Each number is 128 + 32 x the weight over its row's rms, rounded and kept within 0 to 255. Layers, rows and columns count from 0. Numbers have three digits each. The size before them is the row's rms in percent of the matrix's.

# layer 9 attention key, 256x256, rms 0.095, rows 93-255, columns 64-95
104:054155141115031163144168117192085079180133152143148125117087162132092106119122085142133093112164
103:155161127125128114067120174081138153116148075152092129114157119117122158161079074097117109135143
089:161133143118178120112150124112217159177106162085146197153105157129138147152120191118157120186067
076:081134173118089124109137097153131060136162097150105120137110075134156095109124100166185129080140
101:112105046162160130149155170140164121099119138097124166118101222121140130165127124127121142116088
101:193161124131121117153091100153135174157110093136096139169171058116074099107118100116188130178123
114:190146059152118087139095145138175150124112115116128141137097085150076131169123129123116145112094
075:155108089119143135134097135178108161140103129090115094139128153092189152078152134090062099154125
079:190136150114127103134091133138087152172076133117131114157154118158045133115111100114111118154176
109:083062085107086109176177126167061074159114157144107104107063134116117092078117138137112118057163
080:106116088132191193116101084162124165135098157159112122119119113112175160147104064148075118167117
085:182112123126223095150069147084129200085087119123099101116130124123141153117122202109102139137114
099:168212102199087116131140125131076094159113094164108088171091086152165139100109079152079067089175
102:105085142108114190111131157116104150151151131208077084052138104115098113135102005137147115108164
082:118137083117209143125114176137139206103110117144090117109118106108130173144114195136077146178124
084:147148125114076076100124129185111089137152101110083160121133122126132121130180104139095142116135
095:132119078147142100194128099155076170132134148129126140129116171095103107150114099125141092089169
107:113125072174075100144083162131173113100137098159162086099109202139145134179116091156144158096126
079:147116105092176133133099149112147208091085162162166100123135180087163165122116193113062127124124
096:138135157144122120076118111141110096172131154121169130125150109165096138180089073080149065113132
103:147117111072093105168143147143107145103141162176167106175126159090130116107143146113091147166149
098:070105181142124147128138177176155138171166158134117129138107161115105175220159145161142135111110
096:113143117166066077130117158064115075118160098155108114134123134187119092118134051130181129078158
102:135132080122167174130153156159164197134137179141117192080144159092078119150131172164117177183097
082:125144142142199095107069134134150197068141118106150089157141122127173141133130136084086102160123
096:194145161129195076083082116119138111060113105138107110151120153128140171108125148123122084111167
082:113063097119159170104092112200162175134110145079111123109128141079173165113153127128094147155091
093:164143158120236093083103104126156207090092125087114128127127150098137180118115193147133105165112
081:104115163109111138077142074102136076102149149166145120159110081114150108120120151162125140114126
104:133172169110113143183087070136150112143120106144165138113128071152103179125157192178120111108122
083:124145137151127130139118057162106084138127111143129134147090098108151105118142081156155119069136
105:123080171175104148072156164134101093143120059113122098141083166138179113108108109069107135126119
102:089124176124094134135124059061138161137166102152090094125122098147135135125061097124165152111174
110:128093157119201162118149154111103151107145171124163133110121182116106128173154154134148146174125
077:106108104046132183081095119141132156101112144141190129129145155101180170158125109121078090113126
097:151204105097100103167121133174141122107113189108109115204142163134169078127153125148089117165134
079:144083096135142068117088115120091124116086129111123176127211151144121082095148176108089135158096
075:133082156116129135174187110104082076180113162123083133089153087095106137136194136111112118146130
118:146165124074100125066161139147183128103160174115150145047112186170101187162099102074127148148098
090:123054166134080102162135128139150181199152085126200167120102105129145170181135135161140123150119
081:078083131150153128198169125129065093201069137130137111137062052099177081108112154125166115091124
086:134132119081193141145170129132134098163160184160077081078146125074137088120137128060081131100143
097:079078082128114130186141177110098114125107213190157066132084115153149121115098118125095070119119
096:131145128115180126080147129131133175104107066104151158157120205182114177101120159136134115160149
098:137150106182179141167122165176145118077113092153095068142154150099148079133153100152130186159155
091:116113130137093087177143135171128064163139177137078077122139115091167114162140065123076119087094
095:153128158146116136120084124137108125140127128120148143050114100131167188149114064134161178150069
096:154145112159137153122170124157145159059117078152146146130124115140137155089113170191137065119180
085:163144113129133145096110145148161184131139085114126141124134207161090117129147122188047142150122
091:095152124111127151152120174140145114125133117170138049126119110114133133166147108143083112088082
106:153108124112135115143095124135110082147191148115092127099194134138169107162139056120166154092055
109:085125029111116180176126120161078134176116116119152132133144110168154075116165106139145093160128
097:156122076099125129091116105157153196104125075091143151150118216168090164105073145152111121195145
103:125096098138131180125129131164119105132173124134149111141121117118165093130130026131177129108085
105:155044144208171168138135127147155119157131118144144134164164146118160119112162106136141145188140
102:137163164178128168071079154177149163123064118141127124130090140152154091189119090113128122182159
105:133120175164145177188153130080106049185127176114112108128189049098146169064144160056099130074099
090:170120073076081119125124156106194141108046052126132151141086156143115111137121131185147092130159
106:185147099135155170109039129163151155085151030111140132159111150148112116184120060161121130152116
107:151140138107152135124126159114106154147060152094178152180136185092158105158196156169169140165169
087:058134136135212111164143100087144083113112093163128163146130070123110130097142102092070082105132
109:156215149109208089103080124140155135106213094106174125119161115144165140134169056146115165088139
086:102119171158127127145215144121128102107134134178147109111123167195168104108121187085089116122133
101:102141103112146151184171106156170130105132116123158137117151124118118167138139053139113104148128
105:106134093118144164078124086158109173130130129142150145140081170112086133140105157150126117159162
099:142077095110078139164080128112135062194132193139103097133227096112160105111189135172127117094126
098:181118101097101116072070136189127172086153088147149145124117175140134104145107107157197127175146
100:129128146117163146135187111141114118131130227120166178103166151073094141089106143096064123108109
121:111092125143074120101125114105155130143054175154091143155116156132130066129129151098170129188125
118:073158121170154150142110153183176178149145112092192096059150091180144193209112109165095152131163
106:115149145082138052153184131088075099101114089160088115142129100093191128112194102151182105149127
105:110064127147098157162152107097117094155121169145099099171133079164183148056132079116188144079117
113:132129127107149157099154128129141124122087104132131165113080168147077096107114184175127151122112
098:142112128150113173141125117188078152132131159138143085107089173171170107169139152119098148121144
112:094095118109091166095117096080141136146092176130111131102116173135136099087117143109153146155114
098:178174111135167078118134133154084143099185075116164166077097148112140173162097135135097082118156
090:163077125082095143177147120132144098114135157188120079152136113122174084110159129114171147101138
111:159147115101168094105090146154145139142137055140172159126125127103113166176111120130068052125146
104:142105129110132149140132126124110125134084124192130101134120159133112088089066163084070142140117
090:165114185207087147097153102109095153097110175095139108141101178157168073149083114095181183154132
131:134131157146124191092184126108123130120120143150116155123093158146097138084092158130127154135101
102:100132172161174184111144131082174116093140135142170115127158134182113084134130141164096175138131
117:165198095068173138132065141130144150109135074135168146058084133155083157153116099157048082139119
116:143105096056109066135124190158126147133145053135127114102132131108148135180164084145139090106124
107:154107154105064127116155107143113061102191187153090128149153095131122126074157158120148154084125
122:136164166143112155139121135102153094105135165179108138142132103112143161098143144075129164135101
097:159135068108129128170101093163098127113152125102148081118135147192099089155167121145142148139133
117:167179191126112132094157137107204184086095073127144166086068186128115183123094140093130136154098
100:086129089135137105124124126121109092161159156161124145112146063109154162067179063150152120047101
104:189095125140101161129143141112134132104190164089141130141162142130134119153213136175122145105147
099:151116078086087084098076141151106145142152124138114156070101133148103140141158115111046087096100
107:141139087166123146126154135102079132141096154134128117142108134097179145119112153118161100136112
124:187115134126087156112179105127071100109142181150075136160155167118134078063104123096134158114133
105:156123124122111139089127098115096165110090086120150114096036209154082102143061114127132152186136
098:144151107150167083142125139150099095115151130138151173147171129134076146083129105147071101110133
100:182090074098152184156147086101039133103111163124167141121108178170127056104110108152092119162164
120:170142143153149094110133140104113158071144155108132118139167180161169152148179119072081121128151
106:153105098166077113151128107132039132145118209102096124151088147098162101103124143066164111151126
102:218161126067148167138139111091147138070128080160158107130116151131082091124110172151138141189147
102:109101093098149094125089136120113070158144127099111104128075148120116160169085115109135099159162
101:117090130104163123125108114114069132118145127163099111177117086074115138145144114144100139082131
103:101111088206062132144123175137061105156129157119102156148084121163109154130117129119132151097113
109:148173164143105139112079134198128184088160110175139140171110136115135109143087121115126150117145
089:114119127062154136110160103120106120175062119130122166187149141103114136129082124105163089174138
103:125150130208096122137131143149135142119159142160135165166110125155123090100072110063103116199154
096:149121104154085188113080138166067166081106131086070151107107102169124099126112097103143166110119
103:101070136091150186141121093175080120140135129142121084156100092104090149160157129163117126088159
089:145126146148127132116129198111160142171122155118146039153107138114079177198110071118104155159143
103:058061112114152161116088135138098140156151099115113104079109115139115140138084114103085089108141
096:135129140104195174130147097148126141113098134156163141174119112101135128128115099143103135122145
090:097130101101118110142131105152098096174100125129113147127104095090120111134086180093130076121148
094:116106199152107140136113097102110118056066118062116124124122124136088184052175092135161132174077
079:115161165158098143141137148122100126083135116138065175171130069061147137144135127110120159060080
095:113111093135184112104117159129142129150126128160137135159161140092096154158046072166072138168128
108:069087145176100113129149138130111084165123176156133111201099096156124091124120146174089158133136
101:157147162120137139124125122134098098081114145100090137087101169104104139144147121101157130108114
109:090146159210039115163134164155093148136063180149137120177082118148129112107080114141146196123078
106:164117131175126132190109120106119133138096126093120080144161090105138046096133161106102087118129
103:144138117115109147134167169134126100135105116112133044138135046157171060078159123122097141144086
100:110121115153173120126145073118078074121128182094124138161057081097184205114194159141131124086138
098:120166124100122138200107130167065167124138082174140137126076081108157106139148127154119117093108
079:175137152199125108137143148116106116100118161112128116129115159163119129118160154115126144175124
097:196068168083138130141138129161158138126121136089155133110115107146103108117125163139084119173108
104:130132162218113111146123178106135110108087180081112130180137145120124114092094149077153181166115
104:114143174104135100125095112082099096145171104128074091153155078095131160166176162115153127086099
090:110084198130086141100153104112127116151063109098147147113137103174141148062074164166130154175131
088:124177067116132142137127090153152139174127141132138169088103194189131071111081145159142094178190
094:108162148123097116114160115118177129160113133102176157150077095138081211145081161140190163151161
104:119138109116137123160096150155140113226117142137124111159121155106056085198144108106128075137142
090:115145080058140143124137103122134152128134091146155130128130085084165133125108114143113099117122
100:104128122093099183139116120161133124112090144155117164107074078121125106187067147153094139135145
096:170161112063143156150139135127136125208148144205108159095150149100122037168088131131091097102146
079:128115123077152154134114114139084137110136134133098069128144105061125118146141142078144130074109
098:155108214143138155150157114108099123107122135135091108125115100075141163113209174050162171088113
083:154148123179163153107098143151127181109162129132131096082132191161137120147144120185091171186135
078:165193126142103145132105113172171154164087152171126113166124190139140036122114106144124129180152
105:121071173059153134073118138119132154118139079104084078105132086111109119148097161150089120173123
087:114078102132101148134119153165132172171102143129157103112118169194128072133092109157110156196149
108:185192145076093084074070133085169148136136094124096147069112187133129122160152118076146089135083
111:098130090056202156078067113123085108147158071155106139114125076102112124187131109163105080090186
091:128107159137137095127131140098083133094163131141078136176083116095143174129149125128122149107071
074:137141122151138130118111162154150154186115157122126110148123194171099101167132109130119127189151
148:092123152121107116143099155107092128176124104145090086171139123112158064138161146144153117090125
112:067138130150147096128124094154112103147119161089147098158119114133088169105073124112115135114173
095:126113078159092165130111139161130116124121153120144081136125175136113126171132075124132131116135
102:141127137075143112103141141099167108135134133107101084126137054106149133124158137132082124142086
100:116096111118168131122121121129083135145142092163112144194108079094132139135137099184091125100174
095:159125117164120161151124137147156146131095152098166103082136167185098106112117132123131127184158
093:157120116087078124109133109099181116148129101103145105098157134186121099165131177111116101134141
103:130141165092126080120097160078148101201054139088104123120126085121061163105136166126201124141115
106:158128118079135098072098097155141135106146111148102169065037156135133160132067096136089128150123
103:183141209164136063061084139098160118041146137098078177061076177097131156143096138113132156128082
089:133105117120136145115111133105145086164149127099105106072173183165069129141166157153118089129127
095:103105109104126113091107120138107119160148123104080141097102178143104146141087100173116176088155
102:110069125162113174174176116173103133180078140165119081199131118093128081095114151175139145134161
101:128074134145135165150136123109130081138106123109152105121178149183104085129167177220146134116159
101:165079163147199139106104086158092141126057109090097185097135170103120122078174140140192138157113
091:114083166091131153126179101105127100083087104139142135144152076071132162091145128117162118119109
109:053193123149101132091132093117129121149138169143089172163123190123087152138097066096154132126129
092:127131078130101119146109103150142106107167123175114154150125093082109087138107158086125090091120
093:160094177115153122139164120095100119096164111174130115096136067066134180123193170141125126056090
097:144191117110128123117139114101174131103119098118176098106151128116153112103140177122139080125143
106:069177108185052119113078146140156119177081140118105150090137171159121128125071117136166159157093